config = dict(
    d_model=704,
    vocab_size=16384,
    norm='rmsnorm',
    norm_eps=1e-06,
    positions='rope',
    qk_norm=True,
    attn_scale=0.166,
    init='uniform',
    init_std_qkv=0.0138,
    init_std_o=0.0,
    lr=0.00862,
    beta1=0.95,
    lr_head=0.00656,
    doc_mask=True,
)
Each number is 128 + 32 x the weight over its row's rms, rounded and kept within 0 to 255. Layers, rows and columns count from 0. Numbers have three digits each. The size before them is the row's rms in percent of the matrix's.

# layer 5 attention value, 704x704, rms 0.23, rows 666-703, columns 528-615
103:162103134195137138120137115115160130089125086096115137060136117110175133191104129123187167067095139111144143126165063086122123165224115136150130132120120102172100148115157117126156089114130107139111114151135127128143139116073150131129117142145135133104184099107151
102:146105107156118096084119175108109146156131106131173147076093127112129186110153100136143107138129135146147106139127163187128142140124116151111158133085103150131130129136112119093113128076121179161084201096081173108154128134195105214110147119126113079133139084135143
105:136142119160135095111115100131121177139173138110115130119108089088159094079170107192108061204092184095108126166147123134121129145164141169123103129130080141132088130141129121115132104165115134145074130142141093142119120101106141165081130119097119148064123213062172
106:096104083176151092186123128157145174080156172132147154084142161116086115154096110152134181117081255186125117142091098133091089084137162142108159105098108117170140092088212168070120176140109135188133125116130105179118108166150110136100124161137097160170144162080109
100:118171143113110164150154089109165098139192187097093195101143172103102118117090133152169141091214156131100134108144146131144090126173065159200172117094094144115126095124173220114071171109125150075124078103081123113183161143140089145049094150090108143179159063062090
105:102080153135150154167096118100170120142151108119150131114119085164122078131101162167155165133152080126131149153114113190110121126121100119162097161044161144173153142200133106092135138071070101153193094157126038116104104117134143092148090140103106163130091135149155
103:083133131118096145227080131167155132101072129155149068085130093149106135091167098135108117100147109118175107161148130100056103117135085187175159165140115077135186108186111179130136150172115124191111094174153084145146126135076139148100097152154214122176105200045100
110:109094117086160171079085128163142092118103092153134171104081049192146145100106150177125106117144120182115144180057089168142209141159071139142115078131171131084147165109135098133134164036140109128160144125132102071154103142123129124130141100092079101099085103163101
101:124193153186136096099107125140128183116122163117067154171167076120055136078072096135169120167136062106175106147159237106166100070133135107134148137059098161064077093166131147094110085150127075185117124148139149103144177191160114166139138152128149163185150146181126
108:185168127103104135107108124161092113140094190098120147110118153135084153112091158122149122131096113108172120141079055113118138148140117075089092148128160145122146106102046120113076163054094133136105091128140157112119172115089131155148076124160142176140107109084116
104:131108163111123159156098143172145096154115101148188118183082073130092043147105077156125168076166143138119144134128181128115141107107135163155110103166151144128157122135202099109131138097153100152098156114097095214133091127104139135120066114146171161140106132126132
108:138165087145050083111169106180081125154132192138148124204163144093156186158100144090098115170193153067101127127234136120132157099101135193149148076168085145149138144164140160104126149107104136095150122116152108124119190168095097132070153144142137111170126142095163
100:081154169140099162126130114089164147110086170136132087183110081138080170116090132087126178149089087100165160122130116106080117142132124151140159148146069157095147138108121183135091096182127167128103100142134131190187169100117133171149105140117148072098180104098139
101:191088081087097097109102169087122154125127099137121134136181169160137186103177127192103231112164157178094162169094084149122144120090078166149125130114126156110210121132067098117122096104090098131120167141114101116094144149171080129080104181117157150123129121171119
102:141120168149117185099167098154149136092159095151105096121121111116101140102116087121090121078103180066113136130155148142190109169155104159119066133099095098138129165089173104118124085125150074101134098162119135095106094165104163112100133167140116121131092107128111
107:138094110120127107113095094133100134093145149145130082173119110082103109076065150114119138138120179058116140158147139126076097155173137123118122092117159134120114116182084106084161125159100171133173106130111196118140091162124168173115136101092140127136109160145120
100:113143075106082166138109093120152132151093131147097069107082161071090116134116104116156153107119151075134161115167166143177140121142220093157118074116134192141123215088083134116144146097104117159082116085111117167110121120103128074093138145166098140104151110188103
105:175071088097141081157175086127122139132127107154142114135109129091120033161110143124135073143113153140137072159138116145201126178073154146118166167152107111120115112157078174058165142054113060148142150183114079102091161166163102126127197099139191138077133095145150
102:098051119144155086158174118125170152125085129158126137144162176184159103195109134116048097102138102122145106194143159109040153135192099171133121120151116105086118095143146159116082115180113131105056112153089165134079164136158094169118143161156102131087159158138121
098:178071132090116120109120185161125125196127176102114144133122118182113118071161128143112143152194147137176126161174128148107130223125137090107087156109203120130122103085144124195119163141119156114099111131097143180157127053095142119149077129126112116184183060086102
097:071124156142109109085144125156138131108090104122133077112132036130122104163150112144188148184110152108140075175145134215141195091149184114082113102162155126094116141081171054120187130135118124121147151147149129120082104099113148133120147102184168110184079105171138
095:142084114166192115101157124130129090148132070144095141098115112152175192100134144101121112135107099068167135080097158159142168129110147178119121088133165158137143155155081112111131132180156171141151121069107151143116073077114102082036141167160165190159116131151078
099:100106128144042097141174112179173144100128124166120140116142191130221130142178133089147127126208118126128176154078137165119177106129081145164060112154127094061112087167123103143182150097156126104132078078096151125127139108207141116158170101141139120110115163087147
098:111097098125130106075068174127124118126140121155145111116136080083089130145118096148160128145148105111160139157136116152144152114162133116108062132133130143142097062099092118131133103073184064108111137131132139165088117093171115129142070133096069113131085156176136
107:113138162099121142054106206112131140080180120100072135106099088122097111123138132150121188080145161160086200134104114124111140133069119173131109113080123124255188169098099091135089142095150196094121125099085142150096139157129124118186103138130091136156130119162107
100:126143126121140171106123136102200127156113170118090111140137139100181168148030136149131137130081090085159116106161130177150187100134105148144136153115174148138156119140115109150052127102076134130122088131113114128147059177127132083049111140078114106076090146139158
102:140103144152139146169141139169097160143059085083148166146130100095156167129131090079174167164100137121177126097116081055110106137150101078149080134129117142173149125127101079141098096060112134100071121141124087133088106099138135177160156128171134135102122102188061
099:121076136147180132128083193101141115148111113159099120091138139142099195152122148082103144150119116123145114114165143226101122150150137187174096128175059194106184152147083223118144175164140142122174097145157153131116117104159100112174133111154125150154160150145124
103:110061140172159116158144107092133116081172133151166126121138179148083158130206070094142145132126151100091147069143148098138104118133116160012097149150080125088135081117092140134036096153151139204149135138132101138108161145098113106097126165132095075152160128092149
099:135095105144144114110116117147121121109208124208123130084101141110183201177137074145027065188175134116114105115127146131122084159145129143117079090180136143121135145113149117147124139159100148096132123126169109127130063087078067139102152094135156138159123199082099
099:108103129149148130216140151134101125169076097120140169111182100072142118143123142109144135108087151099133136142120127112101111113028055165087083182090020101111135108162131175130091167140030148079101121146139156167085115150143079139137163054134111147120109125124144
107:094138136152164156107107182130086187056138137146136191120081149167131155128106135141152116097185122109123126106079121122082189174099057134129127147100104130178060120114173106142122119136089128121180182151082078127134188163121127168164104162066077085110135048178082
104:108131115105084194167108074193066162142109155092127114139157124131101204124137141098136173131099137128155147126096106177159072119146129103108108176113116096138105115096068192129107122197199166088107184121089128112073163102184093162089128092092132148154145148136104
103:138169132193079132111078063120120135083158106131139107161138151146131125155079131154134126202137086149092175154167138134153099095127135127184126165152105082145121175087138176143134128127133124095133156121132103186169063108079165130102176129148089100156140160129136
100:091137182132108158083137130072130157163154112067156102126153053076085147142178129098105114136074149113090112108128128155149101126119123171070083134153153185147180117171103179125084132113138155133117126124136131124164141055113175092111118115113137144176106158120087
101:148123143151171168086118101123163131158153119110085092105133117093126154119152101153137095142124139123073124123163092156181145063130137150106148152105127129139116178137074116122069161110119171140122123123128111079081145172162078132180136128138163108093168115136127
103:154148128152197113138176145117118118120123155108086116083078175099110120120098105069197135123058152130090155157178125167186147120145146107109156116183146138080201126095140107111124139052116142079106078086145093128169144088157116152126098092189119109102131083144128
104:092096139148085089129103087142203102131095093143143153136128193064127137110098074064145149160165165179176130180139093136137091089120116133148152152170128173108085100163138107082074201150172083141108061057124187108096097081165165147125162181138152141069152161188203
# layer 5 attention output (transposed), 704x704, rms 0.244, rows 666-703, columns 528-615
105:066099147081110130151141152134120123099183141129137137025108177115141096130172063131124134121131120183117148188138137112106144097120087155112129176151115108107156144158161110151120097111146156121113125165140142120147120058181085085181151116135134079123173191154070
103:131135148165133150110127115135118087082129127068132079123141111126117134156100137125087108168139109104133111121110100140049112117150118172145122122153155119085157135067110089122071083088129047099155157130098121116081124083101145174108071112166059108156102137093150
111:165153150134114131116141148099148114135138175135114106142141164078124147141099143152125160085145187150159141082096175172125187080074115141150149082130107109151122064114107201178110143090145119115199165098106120130120135120121129149132136095127111121119199105186175
105:108058080099086115111073155090158143114136143095112102140109177182167123148104065116133200110161111121173123141102163104107116108140150067141135115137135129152109107132085186142125183168111127120093145086172107150122085099161133162169128184141105119133129175141119
106:091124092114148061114090127121171120122096167116151153117109157133138194089116068071100085139159154133138129165140087105097098080158105126137139164049191136202130112138130165155087087099148059168087144081131173115097114159147172075157146163136140094139162139096097
104:115165148063148166110159120114151153144150106144113151116110179106124132179174121074106207145142177129086156118104151184161187070123153106135154170104084133113092125094127136112138172063140098136129114143124110105136215146034178173172109132109163160122191121078138
104:124152115099111085144104141172163171141097084085124141108193120110140168132138098086144139158102110196128115110036192175143174067143154130096130136123095074090056131107166111197130112154111106112106137139126114150135110103137171145100087169119184105133141100155117
107:146165143097130092106192120066206117109167110091072122194117124146133097126169127128149135091117153167122138093124127120150223144086097090172146090114088129124116125147099198124117167096135094121106121161123101089148059140110106152144145143125122122190154058115058
107:141084165147166130133197154058062146142142140154088144104078139111123113105092124152165116159121151107069118112153159119123114126110169075122152097106154179135159114141182111153145164088106118180118133145118066137017132174118119060103120099131202159099095202108144
104:120133146159125111087147082162117149160124081115106076164143127121127097093144115177141101156113122104117144179090119127184086144112216134153142135088132150105155174138182165094135169149100095120152171083122103088142112115190162116108136146134200145125135151162123
101:116184173071153124114155126097148132149144143115091097148158180128090116150142170108057137149050095170118111117103157142105133108190160102065125096154120049135094074133172189149098153095154114123159149182073103160135161131097164151089090091144094113117099107130119
105:123083092132109108125154095135125162117126134139130065169147111046146142110100129119057157110171144167092069118095139086118126133068132123118118074100121166141132111149144040102124158117126143157132126109099148099133123154158146144095136100066123059129161118083098
104:165089101163133124123116131084060056139131212178088125118118119168124073116106181154148160134111132112097131071141119107170122119115098139138129125118123125158136113155169168178115155097151132180135093111056118164104116123092111116065144123145126149094129145141154
107:112145114162057166124191168136205157119061114160190093174166097039113137107109071154143121103163116113116151128136121096146177097130108204176156134107159110154166086074114137157129131120133078133118140137120070068084169173115141163142149124125142090100148161102100
105:139126149140157117122158155118122147186074131143127139093120155129117192145119147086116112118069186148117168147120106124101098118164090138095129098134135123093122148116128110110151136081114082136143204141122162137127117134154100128101169122168155140081105081092104
109:124131168159111130174098109138210153083124137095129110130064134175098096162061096106141154082148131090184146106097172113101110160115151154098128117136157142159145102125159155080132211134103172134131143045123134086130083156153113182078122148141132136142098128133073
107:116110115061111110099151098111040137127115136136152158087189143132138097154101137150127144070069120096156025147136149120167152148152103097162057139182194112129134148159107146165075117088119100144157156122112121159077147145088086179137063118176090097144136116126116
104:136143087041124108120145119126147148154135142103187137144043121100181168137106119106110124120142217072110147101159105168192119145166160119145142144133100117144099144142163158099109154135102106123145103097121035086102148099146116158141090111123183110095130131115111
103:141130170211107101166197062121151145095091101106141148149169112098149155151105165122083127125161101146140193168111111135146076152142118149116072141164145118143131136092083158120092150137112174090147138176207128111151169148107114169145126198130181100172141185100105
102:156099098101143116126135151126177161151100186064113143132119158101128168093115132118120149110137120130158151111093100111166190078100153139088155111101153097111172073059144105161108099150103118102079085106111148144139143159131170095140122129140157160190188129139126
104:128129157157168123146120133115120142170110014101164097147159123119175062095165182142107156170173160145103148144180162120103102151141158110103123092182133153066098085080144131178144144129159130174089144133155115131099147167101110103108189152085132090143173122120152
101:103123193158125112129149128146126121163157166120092154119165140132155131096114170110190137120169116089133163099126135142086216084110120102114113110136132102142162098086116172115108131120141100120142103140154132117164147129155085144069103201059084166158119082118108
105:134074177132167165153154154113138139166149097133083134121081117122106069119139105106116128078126229125089153120134179175108140107138091115153095106128189127164060106145122085107184161129120123149121149137226097107129109102139137134139119152164175150084116129163160
104:058109166085128123119143116151109107118138169154122158152174090117120093113157087137183120096133135176142152084120125098106111191205144102162118154176125107104138054140129057147069148133082073108080135147149118106124144147144125121130103120103071110170125108182156
100:131155149100166058098140122199154120110088130129171152106138117071144168139127157145100118114152098113055120154096092147114126047084040058146091185137111134166093114152048192171202085145173181059163165121149165152122152137108152158155121135180127090138071120093126
103:112064108064086204120161103054126093166178134140131187063168102144147095127137122140117134141101110152198114146108113117139138178179125144119121125158071171109112111137127115150074161137168171135136102139179118165153123095123184089053131147116143129098086133116162
110:096131110155105091071180131166077194136124149135140128117098123122152084145154123103104140145111155101131151091065129143104122091120129113124085126077131103071136100122111075114182148133110143076159106125102093107136171116136074094134153161128090112149141146163134
101:089161149090152091110079175143129151111158134125165149190153123154089155144171116124140104193107070147110155101108161139118195163187119161107129149097146136111131144083087176123127169097130125114133098158079077172151153149141123109152095212138126128168163197076120
102:164151149131198131104144113142139146105152133124144144144164126153063101133135073143056111129126113151089134117130193137129119125111077114122110153152177109099119131133192144112167153107041138127144070129197157175088055155112147143120144126169130123089159140133117
106:082115177106093135111173132152113090133128138200094179114089126162116137136113142144114156187086064131154127086207091116081072114142150088143184117181151097085175130117140178123167079144174131134195098162154128151101146090143157134110163140145099138191097121137152
098:112184125125166096161150084165129156074073119101110173142126124084140117136151101169179087107107146108182165152112140094170139159133137111099105198129127104138110148119119169123131199125090087149130151087106181208100149143136152150130107102122122141144189156115126
101:106134131159128125118135168140138126159069097092110097089112084159134150111077124151099102184141112144067180098219093111122117165104063178140120126143037126125136129212132167131155088158115094105090153163165138104086149095092125127154127158123093098138107196160091
105:152160114121125137174205041196124018119134161098145154095170098090137129124124103119158152148103097102087110094108122132149136124084108112180173086149126139152127160107126134130151141101149121130092131126127100082049188166160094138179144155164092137130108116159126
100:111131054220078116102096122165160158096105087164107155144163097125136151148069117087158186178140151134187114125140132083091149081091143144095168086093108120130146120093159060098119073120144123106095136138135144198151184111128118169158134062138126102073153140136156
105:191165076104124086185143103110137123126069116056102116136154132148078139125121110128145131135134139079121135115124113109139170180177110107109161155168089125142043093122175148186118092133127156181131063183112124082148067089079166114138157116108157152072077133084127
107:097089113045137154148155099119113111128183130132165128102122116132175123147119120170128116138114139094080113170138152137125141170149143128113109154188099095090094181136091194152103147151142130106244154140134154124117090161078149125144122160156141106166181121127152
108:111154061095151109097127065111158144126134137031101137150070133121162137114120102103145167052132173145114164133155120120124112101116166113114146118088113159157191190112108140129067125151117104132129116085071083106186120139218084109100114126112151107123122143125116
107:128107158149134144161119090145148148020124103079150143154140112094156171112082120116153150118102182163125149157125097082123126112131157102159141121164169079190127063144107127165075170072095176142139098129146140069069106154113150172134160163122077171117125073173103
# layer 5 MLP up, 2816x704, rms 0.274, rows 0-40, columns 528-615
098:145178131139131157087103127120113117135121121074155110109115070060125122068138148112111109186082121152122128124072183122185159160144116158152146177108111090140167146126177132092142116147144136129109133119184107141113116140145134153130100141103150110064126108150099
097:097126091101135086077167157088114158135120153155128133106091174120122093105164075097083153111143166141116124154142116113087081142152106058139134185095150114125048139135069158127119124144173180201118078167105142142116122164100178124069123141048139096162117108105135
098:089155133123147127105127119148135138113102153108106123094036155084128140121141091151118166156199150108136196187147094131136105141224119155107164137166113122142143141192057119138140105127133092082143126105102166117112128136118132184152146054103112065103158105120136
099:086165141092132098148160113097152126144165071087114149108093098173083152131143168096106109099159131143152140131144068125157145149031112187108103136103097193111144132127080099162101170090179139176163139129159149117117137171124154174170093150122113176105152115129149
093:190157136149058081137152128143166116071189171126116125152071101149135145076147146107134060136101114110179097139128076132080067184101147090116127160105140065177170124156134091140054128135138117073163078143176123125122072144177118114147146149157179047124127182179091
089:120142107106195099136164164092123159118109087069089113161062124104123134133134143134147111211127161094153215108130118114069090156157134128221077138122085148144115154144172151168170128076137140146116150149117114151151141108109097125220179105149112162128152118121181
101:126114165149088111111188213168107115098111143134160173049144140134088119111095109094177111121037166111158140152134120118130145132136088124119104157163148097182156130156105161067119112126122138173119109134130113173204134151097150061143142156103127143111080190089149
100:179084131137068130115137115076078116083067093152114162153092082141107128192110118114054160087126101103112144169114123131123147157131112126119142118155123132180114096148126087131132148094150171124167090084128175190124146131128139143156136116120158110118142134129146
103:173109084110107122128130097089069139101138119176169118170154089091148107124088143121081138193160100106091135174114147193145195126163142146059127138141168125167122101105112171102129122179203087151139098124120133207092088092131168064146075091181101143158078088151079
094:138152080117133094058143190171125123172096128111115146158077129162149149138120097131164158181159144099182086118114143120173107166179175151157154144145126127116099124147126058125132135113130150105145177126145132111108108127116092143210150132099149127131150123213132
097:115180059123175151145074139108108072178115101194142150118082117114128137106158141098169132109125173136118104164114146119080119128125098079139158103142161123133106150060086118159115100122215137107130077134105130138117068077118133147140108162122190168135159139145159
109:133130164129105141143134125121185145109161115112117102102085120186052092120083128165083109110136173107127177107156116178165140186111110139122108120148123183154081150159114089174122182151111134124126182062144093087120109096115166149197130145094118159150093136104088
088:076136081153146060166119140108088092123149182157193154134119164129103120074156113136066138075150099137101133152114104162146118135117066175084094149149092076104182133116118103066092167122128108091124121161140180087117165059117054106140107135085123116143073115153148
102:135122100140099179145142091138159107154101184127110151080132109136113115130120160099100125135128151132126113123126109140092088199160151160079093149095165145141125161083119120107108139163081168144089143186128136134095055156167155167161101113082075092090130119075131
100:121128119142090104059131123105106095154105177177149173100125130070086174140115118192146118126083128187094117164115138142137172137108150127117165085172105161008090118148118105090089138125137145125112122133098053133077122176165083160134132141101146112113083141119141
101:131153150178124099128096144126124158092088144179113145077093160108135112149063069169182156132136217176151133153131148101110178193103119109119101091120131124157111122059157099078153149141137140113164164207114148172123140148132082115130127128131107196111109109150138
101:114085179192159166125123129135119168104126101175175117112138151127154131131137141145146154167170126129162144148134094110112154059151160140135182167090035180155146118181062096130101166070124106173118114090100097135135142151145162120105136113149100138169150073113136
102:113166131053130110102123109154081064093155095086139185109083171111129179070176130180119102106103154190134131157183058111105113165080138103127154115156159168161169122147142102057207159132121136122110181097161077119131168148147135191149059103138161105119108121143178
098:067114125134126149142157085182147069171160074100109137128135155125177119164179106103157091144135125175113132160130141084119188161109184075090105105128097155102068135115120125155144148118139160128163116113125188156112125154136082153168120076121164116156122126119085
095:122133125091104096130098125098195080126112123112186167082151150095098098127092151145108146176098130103118101206119083197086143125108136183165131172132157108151106098079131139105071147089087130107136124128159072105154131130170146089151125148165137133113155107110118
103:081119209137110202149152137153155103100061144125136134107124108183112146109127071093107144109140116159098116122161089144085120108149111122099048113157116129108098122081110125045100156128101105169141118245147131138172106127132163149155087162126153078148131158097088
108:113112157082120234084088115133148180103173100092136098138110128135097066145105087113143107138089092095157122103164104104135078140073120099157185121153131134166114181157081094099122074127053134132124145144151138035139077173121182095108104144146156121086190129184158
085:114120151116143137186174110101195040100078109119105110146165138156169117141137091207158178165113159132116077112142193110101104195112131109145168134074172149194161163112136127188079061160161140125143116140196121149209147130133126132120136168111112121117107066163102
103:142060121068142127160152165134111141081133163109142146142141147149137118124096158148106106140111113117118148138106075145119170151110149139164138168164185138163106171126129138087125138147157075220165132128075101100168125126135114106105144140113109121147117136093132
102:098046129095154161153088119110132070084135107159107110147109184104121113091127099111153157163102115150108149108138096117115077155051073105113135104088140131123131136126154140091131105116103133172171097125160123175124111110124098144129173150161140131081136131175131
096:104215131121083180108106169144143106059114081101139132151119144027158126112124189191193103172137130147127147092148222094158180097142124110140149119176174120164117147133040110166144087158189089096162189143093154139171114121105078126161175142119119178121176159129060
102:212182097175119122148098139124084187116141119065085123163134091155111098164133116069166117159145145144130159215143120132107063145117141127154115134129086108127122152118093126176101091137188166144153109170139122138123070177162090134141136093150090049157156172156159
097:097117081106144101109069116127161232110145131136102190092121135135242145122102124102102116096077094141107114138111163149129116094140153190178144120061135162104131121108106137145072102043066113087143152075158071054091110099151116130131150060202180136103107193071183
102:063140162138077146118094149042117111166154081131143115123138084047180112155119142144134125119081144106143155189115093136129137164123122105118119130110185185127108121102069126071046150114162087169161125134178150141160158143157128147140154156178229100082130112142115
097:133139129115125095127125149095159127094156203148050022175158067114140134145155108098076182064080152214100139080148194142146071100156100073126125173159166146162134131174126141156150177108123126125126131192124126134113130145137113106074103084111080132093084145077081
097:088080159134112089112130110118056157105138086136153129170093111161141119096139140106152104114101163112127127216088103079091119153160154120073128138129158047153119131130223118110096142105108190114088059171071058116113124145189081088146165139146114095131105169108107
101:147141136149120077106063176082137083155156142089162180096116139073073081170072114144060128137110069131162157140149094162148132147183169125124165149117097087141161086178158106130110138182112120127156139093077107129122112129135133096132092163088117114123115126084099
111:101135189121111091117123145136150140147102108097146095098183096162084112133133064153135166141132115129122089161105162124116208098071131121139120155054109159175169096153143149080122099093184165179087076179132123112083106152155090114158119140117110142109070117125095
096:071099121139085108091155093158139076176115153082145089157106202119097130083126110189176055083141067156127148127149149105172053128171114104107120188171123070088162110130173167171134113136097179127147150126158141106165114158181154112160115131131130114112150134166181
099:159095113106089188143137133171101140107157071143189160152124096180114169106095113120122113164128136100186110163094099147106171145160113107104142160107084162120117193033117125213135103093116183179093169107121134143133104150122106084086076100177140101154160078083112
100:136136095109169084120120082126112142076146086135131167163115107113151074105112180142153114102164122147082141188138067137154125155119119099171113188107097158186058105101154109183101161119145141152121088195069144138185122228154176130202114139158177107106075111109125
097:128151100159127146087131085111150122123142149152149185158117134121204124133094149144123132135104192177077122167149067111107145135165106116152162055158122128093144072112105073156161058105091187163179122114136118116117115135124148097129129089148123174118176140155131
093:086120164143171080065167115057145187135102081140106167082133131109141150102143102137148206154058219154129073146109150131135131207178127131137109163115112101180109101086115107149102102205149137153115186132140150112154130177173107159143115094087137125086164125046134
094:148087127165116147123140110106143115097130127118109078109129106174139118095161041132133168158079117121132093134135141083110174092103137102124115043120171092168055164095104167114129092184102146097128132117114164124196134067135083187120099132138125081096099117181144
099:095121165141045190114173163107149113104098140132093095162131130177156171188130117131190100160159163108112148078138172136095092158081171132155139115097136114139130152140118100104135131175201132135115127115131126154159146146118140077118115151120074147096157151159148
097:109149154119153119159082108135146114148046092083121163151194116155137116118179103144150128200160135120132139113105135127149086106170084175036096124145117166167096100067077151131112131189117095099092052170104126118109175154129125101135121170097168176094107157109149
# layer 5 MLP down (transposed), 2816x704, rms 0.151, rows 0-40, columns 528-615
097:164133167113109172096097140118126164073080157161131119180133103109121068179101115127101110141109119125159092138033110111152139123114111133137185070112115105094118136073140094130163119116103109101201131184119119082133182100096146149086155133100183098068169120081106
100:153094118125177139159176111113103144152197104110123183142116098101140096090114095065150150110098066127129086133179137117171150091095078112107138129100163073143163146169138128140175071170166128111153084185144109122146115126118134086172123109139063117125138245113154
105:081099179105116123141163125151103133165144116151131145153111170152085160096113112121100113107163130153144100219113143147064147146039174114153076108195143152106084128167154079084108094139136165151189144115121154116062096069081153161128165138137137137126167136152114
096:121098104047135156099140072175098138142167106107128146156132101047139123149112067111135202068146138065091074121096105154128067120129141116109142122132124134113109135169122176080122108073127085114125104107137151165138142193128160189124109151171183120084140135102116
094:113044095083070124227091170115140103139133072130127134161116124136108128128170140083134130167147086135114102138157145070170119174110106154183094093114120144128131140139172078125201159072147114077073130085108077150169116127184181174141130140190094109124136070101125
090:108138044181098156109143165113108170149135099111080129090111148104146187158113124147119099159135147127155127089134073128132135117114128147136187128207121071067178123166173068103135147113149138142117163114164148110071095108090162136124186196091168171129147146102175
105:112185197052098117154130218181129129193156140128108158109126128142117135107130067078128168127160075132124177160149146160160145106165145171164093151102126100104151130085103134155089126103172085098126207151136119149069135065104113128119124124146116212150111134148101
098:105150102083133120139165127154117137142124166169159097132125175057150142128152103167139097161153182108146091166163093128144160150131109170160120095090156121111131147136135121170177085139073120127180130128140152143134101090120136165132116193202123097085055126123138
104:113083102210150107115121130119104104148092127141097183143093174121116111115117147147107094083081105171152211070120113143123169134111154077073102166111173109132094104135155132149118137194084131138127095145118101145189101091152125152117157109085087104091182109140090
096:100101097069169067114191185180107114110088095070117182085147134140101129117094164129161155125150074098105140148100113139145127149105149115101121189146169056098172109078114103134134113122174160113120134110093134140159108115061127118127135128137104146162070100144137
098:117139107130143143116122140158129109160122163096106180136099088093108108155141090121093118087217150082124156145131088131174161149100145130117116138098126124153144132083149174095176153150162165246093091183102157113122150122183139177125195121131113206120107094168103
102:140127143127140122148119138111156120079119115122062165132080134135134080100079054099111127097083069098136182115098149186151120160128151116143156121095129107096062196108132186092099187151129097128149190096159080135140117114106187127100120145221104109097158191137148
099:194127112062158100166075165135124106138155111162067099144101157166087177130103165072141145157088107154127205105155149145136097142116115191168128119088162074096118075087110074094143093123134154082135132137122146158177165142138136093088130128138135133123132149167120
101:139105077131144141124113080189116179136114121122043104143165153146078144105158180108102062141094102183147175114165081083153140092152167175106125112177138158116125196100156101127132119059175095108104092149122164166156132102153182129124130115070090162132134156063183
101:143106113090111097127085102134157142092119120172100077128097151149079167113139070152117068157150152134105145162127166105062146146160066178179123124203135136074183119123122192095099121147154108128084173119134131153091170105122097080136103095147116073107142117132095
100:118127149107153152125102125138161158128108142141188146128103156136170100137129088156177143137106137154138135111107112128123135134126183144144149120178183095162129091130123127150125087171154150143134097135137143159148159175195132143111177114205144113109162174138129
102:131114142127159109111119129141111115104100169154061121107116197069144122139109086151136125141142158102125133167100164150153120102115072089155090139164117116144122113117106117129124122169146164134093114141117172141115164196166116104158109125132145079134155148151141
105:101130092167130075100190110108161136109170142103129113064111117173108196147170145132107124105200124176168143133128168140139126155142086101132145163106152165149030170152131170113159140085134097077153183122100136150112140128128165115130146172116078155139155136131190
095:166111128099132101096108118111174155175138129098150130102176093139069121140118173144132163112113154132153145131102095112145137092131113147050098104136075170165190157087131133115093070171162139054165181133170130119156196123097121092151102109140141110097152152107130
101:159168112122124109188139077081140131116124131153137115164118133148092117089122139134173098177102145089148112109094146121117172060135177107158105187138190086142134116102090098083103078100102086138082167115089118170058174120043149139156112115111159103118130157149149
100:177114185106138117110114175109168082097132141114104138156133156197076136165132116180078126171160115137100064150170100113087147077143079104138123138145187135154129140121115134106121143189132162057167170142143153187106152124122059108079088145137114092094076094147118
107:143140099128078110101142186112118188142148119130081137110155087127132126170125091124125125144114129139155140172172128106101079101103154151144142154161159156149089082100155132153085147128126170186076141122150180106137121174090109086094132131163125145105118112086093
093:152140161169119105133173136135070184121168165158195132116153057111102132148078169079122108112139137122181130133085089085141131083155149140101115089149119173105117123163111097084196146114137163130148081180116149122085109138112114118126093092114135162126168109097157
098:121121170162120137181083135153101144158145132139151153107139107133125075063133117102130060126140061111128102140123104145195132138192091133169114140117173191127146119117111140101057139139063075150123115141140135085142125144067100133166102192113066097134094152116112
107:136113118146094077193213128099120104175133141148145117124110090118116164126106158166086181089141125187140105109121216145169136083163169143177107148108127163125130122123074183161199135109145096109045153136112101110207127204076184112115141076087127161184144152134100
098:132164167058141168135111101115114120126172121115098167153146119094097074127148078158141138104137132146161123128128104110134096101141112132107122064063099180093094143144155129076127156088165097083132098107098157101130094126146090156099089145128120123163180094168145
105:098170113125129089123217139135085070083143150110138118114141108142126146121099058104116099194107116143114146148096147114172107142120196100137170078154141176115152144167136172127143090178193132192152168171173117109129146040177118155089171118124115107183147142133136
099:161137138103112088126123131171116116116127150163087164108119108126175141111121101153155150201128150111074150160118135170131146127123137117140086118140148073131127139086137156134087197108152177114125140085082145121227115135173128124133098109104148179204165153158167
102:136133163059117107090162167115104134185153135147170072143115127087142148095102090122133129109130113141145089087090089108170130173107140116145057080139141127113092110114145088115106184145056146076124133126159125210125088131129120113137173161164163105101102125121133
101:092129133216168088139138188111147145103151129132119107116107112127145073164095056131157151116140108116102183152165085180136129135078095128167153125196082120152106127128095187135108133093081137182121118141156117134085179109143093133106146144154107146095087154130058
098:192151184152178125114106066115133134113147100133103160168194133148098118108081124097102111077091169101131139147127100131144131084153178120102154103158128108079096089144122197158112168136125159099157165129124111145126153140117087155056146118110058175122139110118160
104:117148059131095114141144093136128128133124099120056147154138164116162064115114081163156122107087112241132146125116119058124124131090101182110078116232190102141088114109159110116112113134093157151130096166071105172124117093118123220155103196158094156153103069176083
111:109184172141166101140068136151089125108115108199112095136175138185096107148107129107154067170174114128124143140144184080156199124002202121101170140062143152117158113130122119088122068174141150108090119151139110109112109206107178084082123136107168142106100133159105
096:075109092139154121131050138160065143158100165065111125129163081171136211124164144095145161144174147121114134146130134154097086137164038151138121110126079124180129114123091125155126141108104135126091188110104117105172157097074083112177123125156177118162185160124152
096:115120119113150179156121089089168134141085103140194084133132090137071163096137143163104123112136125191103151147134162073120117113093149151086208162115087073137080150166097133093181107143153150143139090129082140168102172153169118150156169126056138125084147080114087
103:095063105100148116103147128090088136167084131196092133144156166120058142210138128194137185116142172177118126131114078152173143141130133144079136164113082134134152137160090130168104143118124152103108091106110112189169141062129100122154148104129151104093094096109146
099:124109130140094084112169145171155115145144150155072145132176120092141151148062109185146081106150069121120146081080177169149138155120165114102133148103144129129154152134140173059184082131127159134123172166119077089081127109153143112073116145118149125131112194129096
098:132068144145139106136139098138166087164163128134135119132074191117156105133146117076151139109104068106146110133141141110118127134142113085144092108126174121110053099071133113084173110166144070115142100157129146104126071163164134098147129074142122115080165146181149
095:176141099141181087157099192119198106150137161096177144134157119125133113120190123123166126091160084129123139092150069107115092111104140139070175132068077143150152119132159092120124129063162072136135117110103124152134154136223129125119179123144140087146138099124123
103:144172106086110112086165074200104147128174094145043107194104137201097138116125063094151114072050160142125105080116143158087140130090153112126120105140220147099158071151168194127094081182165150079117130105142104133078147119088106137144125133130104130137055138117160
093:121129131162144159184139150146131178154142071130179157114122100143081151072135100108081106143100146118167095136136135145121120124101154088157150140130150147146093142165096069138142086151185096079150159183144109088077105185110143125120153157072077141145109131085202